Weights of a small transformer language model.
Size: 8 layers, MLP 384 SwiGLU, vocabulary 8192, 4.24M parameters.
Architecture: RMSNorm before each block, learned positions, tied embeddings.
Training: 250M tokens, 7636 steps.
Each number is 128 + 32 x the weight over the matrix's rms, rounded and kept within 0 to 255. Layers, rows and columns count from 0. Numbers have three digits each.

# gate: layer 4 MLP gate, 384x192, rms 0.134, rows 359-383, columns 64-127
# up: layer 4 MLP up, 384x192, rms 0.14, rows 359-383, columns 64-127
# down: layer 4 MLP down (transposed), 384x192, rms 0.128, rows 359-383, columns 64-127
gate359:150165116140112148070101149067177128163176130117101075088093111094111140087116125137166168153163141145135167099084110153158138140147134123135142144128126141115117109093216127103064103128137111
up359:071140150133105159118196088119122062126071169076183058141149153145112151152139153161100115060134107166114065107187123122146116127115134141088162157176066135152116115090031122124185119162136166
down359:158160148143092090147114141177110123163121109147203200130148134141123140098138154136136122117123124169162110144120157122122116098074136151148138138072081142110145125130077125129136129094114136
gate360:155139133141157119101101128133137174154130183126159127095174131116196133158129122133159150145123115098106086086085129165128150095104090084107101106096131103143166101109141140132137126128097117
up360:155108127074136074156107111142123125115127100158158122161171134147149118157134126134157184112150087143158123072114142073127093123073149104104124115186143143138108139096146151161165154107109143
down360:139117127126162127140126194120135137107122146083093165117109076208137145126124143099143112128168148125099091125126083123108165095151204138146096141091157130137083138142141090124162088165108113
gate361:086152109174086150145157099151138092131170092128126076118091141106188148136132170138212146104123133121157084171109142142097097171160083074136072068120068122108084138135114135132091109096156146
up361:105133174170128139133094101124137188078163178109132136181087141142116075083035074173174159148124140116151115104119145124084121155134119096092089147131187115137146107120141114146064105096097113
down361:086117159137126168143104063140156125120133118152146124126132096166171119093200114162156121094131144168117134227182181100131106114102156109096165157154127083091136119118110155134063157116153064
gate362:128166128066154186124121151126163077094097159104090084085183159143116077159141111114052128099105132105135074137115035116153161142167123166132140080138100076106062203111157110167113128114128181
up362:172132106069121130152118116144106072109173130087163100116117202168101115154131097067128165111094170165123101157157091169137125173127151121155083152131100051082166131130139139158119144069138119
down362:119154136118127083157128097156154117131110070170118139149144098121073145119077124164162116092093092142137126088106155140105140088150167117079193150133132157091099190203146113105110124162130099
gate363:100139147112098146132124141139125106136138155125082100151146170077153166127091162130138140141133076138108125164161109130087125093164162130122133156138075126116122120104176130118125192082144156
up363:103116142147154123113069062106147118079199142118122180126093139119143141169107148159145157072120131131102129088128126101190126141138090055147139121102136175213131132126145072138145109153116158
down363:152153137137123124124172127162082122205048122127122152174137144160119091079097133158104120186118138119123109152180099150090176141101100137060150119201111106139096108165113141200113131116145220
gate364:139103169147193150103132115103132108116090151074147124063116105149079122164139101100182112164119140089120103159170125104079042145128173128129172120115179125105144120097087134086133212064186155
up364:087212166122133121116144143150137150134085139148148151121066145141154190132077132180097174138136077087162153160111158138116089119133117133161142142164132101231064154145150139101133094161129111
down364:094134111100168129184155141098100096128171144132104189107170145099116126177191155097075146147143103117225157093113180163125174154106114168158144084139101114161186162170137181143129145144135123
gate365:103102142192056185162077174116107198129139153150164100166077185139123122111118153147137094103125114095171169139074155166093078141140090120128076099078180108147111112085112152173114214107095120
up365:150117160121082154086212162132139120123190101138105133198144172140063132165102145099148139183152103161131093162141158165113138137155077123179112169126097098104131141095110070063195091089099133
down365:051119107113136151113164151107141081084095195135140084118146143064071194111170077087168097143106035112109080180104089095158086086118110202147097109078138102139124108078111143142123168131166199
gate366:146087173178151099135137129168074108121144145130109109104123125068149059126150128126073128146162111133159130139133147149151083126133055147049153159088148137171096149126068147086087122078172067
up366:147155103087120107150111088140119113137174159122156094096127145174139121123072090104092127082116129144134114099164147147124154105124143146149130097142073073125196148173112221125121177156157122
down366:088082147146119141129121116132175138152126151106170151083113096130145157138110128164196162108177190118150135109129108110117162094119111113160116137156043100172206082101146128158108083159087130
gate367:173157185141184115174097140078112185151109170140123128118121154144138185144128120073098156116163088111060106118047133124087077159118196098117177039101159124127113141173120171183116185132115123
up367:132137103111150166132147108123136135149170144126120103142130094152104070060149181153155085133096157100189122204162087183139095126118119135143121098140079168143064152115149141111146114110129161
down367:156130155087149168110131201118122140167108142161151136127114127099104151144160121112145125078175136127139139096106091144132129100128192097100124133138136138176123144095132158113124121101144092
gate368:166146124107141126151161112092106114086159116095093099123118083189086100132115156159112106126150171146137132103087161182124164096173136118119118175186115154116143105075114121127143098124186121
up368:203164146135126078110154108112101117098156106138102151104078152149184100137085097105061061159164146133226086189134127157153136094149149140134057159171161147123140114094177108097137072136128142
down368:126136102101187030124134138121166133079149111153117124114109168118181110130162129083091136201068111091153112176083128125171108103162148125152077137116161154151096127099138090163091074132184091
gate369:159165110111123119176147118124047069097125148089135182104129172133103191108119122095121112167151178076177131109157185086171141073122141187119130138125194090179135107120168157115152124090115198
up369:162162080150120116145091102140158115112079156125043179147115121148138148128116080174117105171172118067141153144190098137100199140152141139106135159136139161162112135143155165109110104203160096
down369:086143152141131105131082070204148156122128102137080089174137072133118153100143129092116124049111157152169183124163101135169105120100090090123092163129068089133093157209148160171109134155105089
gate370:129157076157132128163108134067114110184199172117137152129112147135126111142143195112204135164170167155099102126130156135064134108203133207067120113131047157110170109146149182101069089060142098
up370:085160118166098105123098119195131119134077133195143171113178106129130138138081129084182119045149110125085076152112104136150097106154154127105139168102133107093125134127093159130101148153111153
down370:088116068117131147158115123179101113138122079149124096129145109137096073080163114127083201102148113166092122117117102147160042066117101109079087190146200111142084139120106171136107172109137183
gate371:115175104147131067101128131124098106151110158145081140060130114139136154105096094121093212185148168078158174165113123128090024128129083068127138096133107144157125154093152101002143170101135108
up371:124185147110131151158098146121118068118032225112140111085138150194218084104144162139060143206144149090102152152089114163040083177131115092185106046105151138102116137141136117096190127148036085
down371:106175129075120097138205105117122082188170096096071126138132176158142166129145161122103170123136146069178093163050146148125136143094100136125153066145056128082113168129129076053130176131186197
gate372:157087067129102119182051134136123088121119120108093147172147159148115140107142149122177149125194100156116137132137167179127087127126096108122137169115101157103102131151153109135161109115114180
up372:110187081151131144168087141126105091129059205124147103094152157104053148138138104089078108165179112145156136142100163152120112155124158159095108129126119193116078124166085175118125141046147123
down372:098109171094168127112119131088054149065092178104137152064069126098095139108104136074145141141127146114137150097105135137133129113165143203130153129135160196146111212147135098130112139122109146
gate373:090100130125151136097130155206106107112074169058145134060164178104155166105117154070110111169122142079077071179103107123143113094096145143175120130057049174139153140132130148143116121161138177
up373:114079149090133111128177071223113154088111116123098149048102106101152165106121121080083157134101104142119173205093099138150124091082135179175181042122154143141186191114187182166210098165129130
down373:132147106100124122125140116147088105199136108077124086159115150136168143109091114132135172204126177151102142142145108142136111108175190174111098145133137122140198105102164117145101117083128165
gate374:137191159051119129147130127123084158070142085092167205098164108119167121102158162139116138155125118082124126121098131171100158185129114120122140120143123173156140142181142130191147081115188099
up374:109119145169191138166119141133193165175138083162184118140068129123100137072199117129113111056108147174167130134097149096122191170100077094189096141176137120079115097070094103128142197063125150
down374:070110091101158108164103123132127157148111149117156140118091109137059091139161124130130131108138174135188121139128125141159135149078125103197151137165178138149125194150111170048134150168145043
gate375:185121143148142134152146129130129170160129102115146129089116124082113177145088113130168130142121202075090198092136133100199161186106140107085109099151120074196089113115081140182085143120106142
up375:107125133181138091092096120094123114101036107141121178184095110102112127150157147128048116076116121132127115178172092194080155120139139104161139103101114135105148164099081144114162115113122106
down375:131116151124166124184136077183147109127125161130115108105116186090141154116130148161137135159119150103140057113089139154098107096173138134131142110139077126120110144136099213099130137099159075
gate376:111107128129095174144107085147095091115171154115126096150183156122141165139140159163082180135160140091141079107139173151116084148109149097099107163174135135075155150116160117084168140162134125
up376:096147169070090109132152119104184110117156136175161128104124092169129153151158090115154137100130041173165132166124075163148154181121127114168127145168105120123114121076084116106163076093091128
down376:149117164117177183157092137135129143160119138158129175172113155170135107132200172083132139139063146148161127155117141157143122099071142144123082133073123110160142109177127139171097123107130155
gate377:151181170158122194148168155198149176145135150075130071127200172211053101105165115099091099171152139126138076175157166112103157100120159140138101091162135051108112108156153109126113167145109179
up377:080092132142168129175126181164144119095093131100152084178170152182081109163115129074101144142207143148150133159145200083035169054055109140128105060167093182068050122150100131172107133142164188
down377:178085126102151136128087143072151156115249118142090059150143169128178097191068170129109175084137109121060148156098110167171118103051108159135091175101070120086095170163095104106149153070095130
gate378:103123123131151133153097116163125100121116110121142156112157122118109109155097124143107131124193155097186181093108153089124144124157142119110139105146141114108122082192110186081127168076127137
up378:166177122133136155145138108091085089187129071101098153140048178172155142124106170107139119081081182126180107096081153161136198145102163189118161068076112102165197137165089133095129135143107195
down378:146081181188141128078148130150139164195198114148151086141143098168151125094165132128128111120113135112180146132122072095137181123179117171149130103123121092158143140158101041140141181107102099
gate379:152164141139115158079133147137122104146096134144114096124161142144142189147113144177146125113120158139142099082126098146172118170081145126103116075135097133150118152177096194103111120167124143
up379:131099155132206103105108116168058095107150137093140142075157076144103122126194139126109168143162159105126151082108135165069130135210167148178116081143130095115098179110167178170151169088203069
down379:133047140085095097101145112169073135144163185140131113124115133121079081103118112088108094127113132128174133148082198126115134065140090113130151079208117138087146199101167103108077164148105152
gate380:099114136114153081137132111138120063142206134153176154174100138171154125160126151069127112091190140160122102155126080081113078090175174178123131169145171090133100127132076143107129140129172129
up380:184149032104208058147103081107118204161122109146143113119140131151170100119134152164173109075083087138090145044154169131151176171131149190142115204081130126147071134127207186164113122163113185
down380:133122110098143107159093102126073135104040093141127123100048148146098125167065151162136090128235125183124133065141204142132137077142146103124128081109145110052117164150170147123092130147147142
gate381:145117137106082181151126164169136126095118161217178122053141119115142134146166152162135128088105109141088116062158139121092174109122118188152125121063112151191220105117154164084122093054138105
up381:071143142131101162157120129178060143161146136114164158109145171141081164090119137170165132159067107125168124147122110122091131140165147107154159086173135162154114144200176138109106120136112157
down381:117152113090117113093121172114132136104179124143159105148092141147146168105150117145155164143147112084098107168101130166114113179132075178152137131101114142154165162210093152101112180085132141
gate382:124187110090114126150112180163116138057218158062129098131131105063131125118076138140100141210194093110163120143110088139119155174150149139129084130085070175090131169093126175153100091099128093
up382:103110132137132111153129113086176124102144143158048142118151177116200082103120131106174185074139176107204091124158088077159101118150104078108099122077120100180102151126134124157103162185099075
down382:141133150153103085196093093143102121127096117111108070106128128122143133148155173091141166127112148122183128131134133118141036111143145081135092105102088130132087195119152112097117134172179123
gate383:131122107177126095150125117157110143194145145125130067131138196132139129086104101159075175108197123164153073102136063139167139118137131126155167095143080128123074225157134186111157130082210129
up383:165142154122162131111119120118175154101202125117118106115098160153121126127119158167132138147145157128167209114121137101207143163175145070145145136195210064111137083150035161145085129155121120
down383:198120189162127157111089097168116069073075122174150132134181120212134170115154110131074112148120080150172111061136125211123155192111136229088124147124068152136124116098130098204129111066133118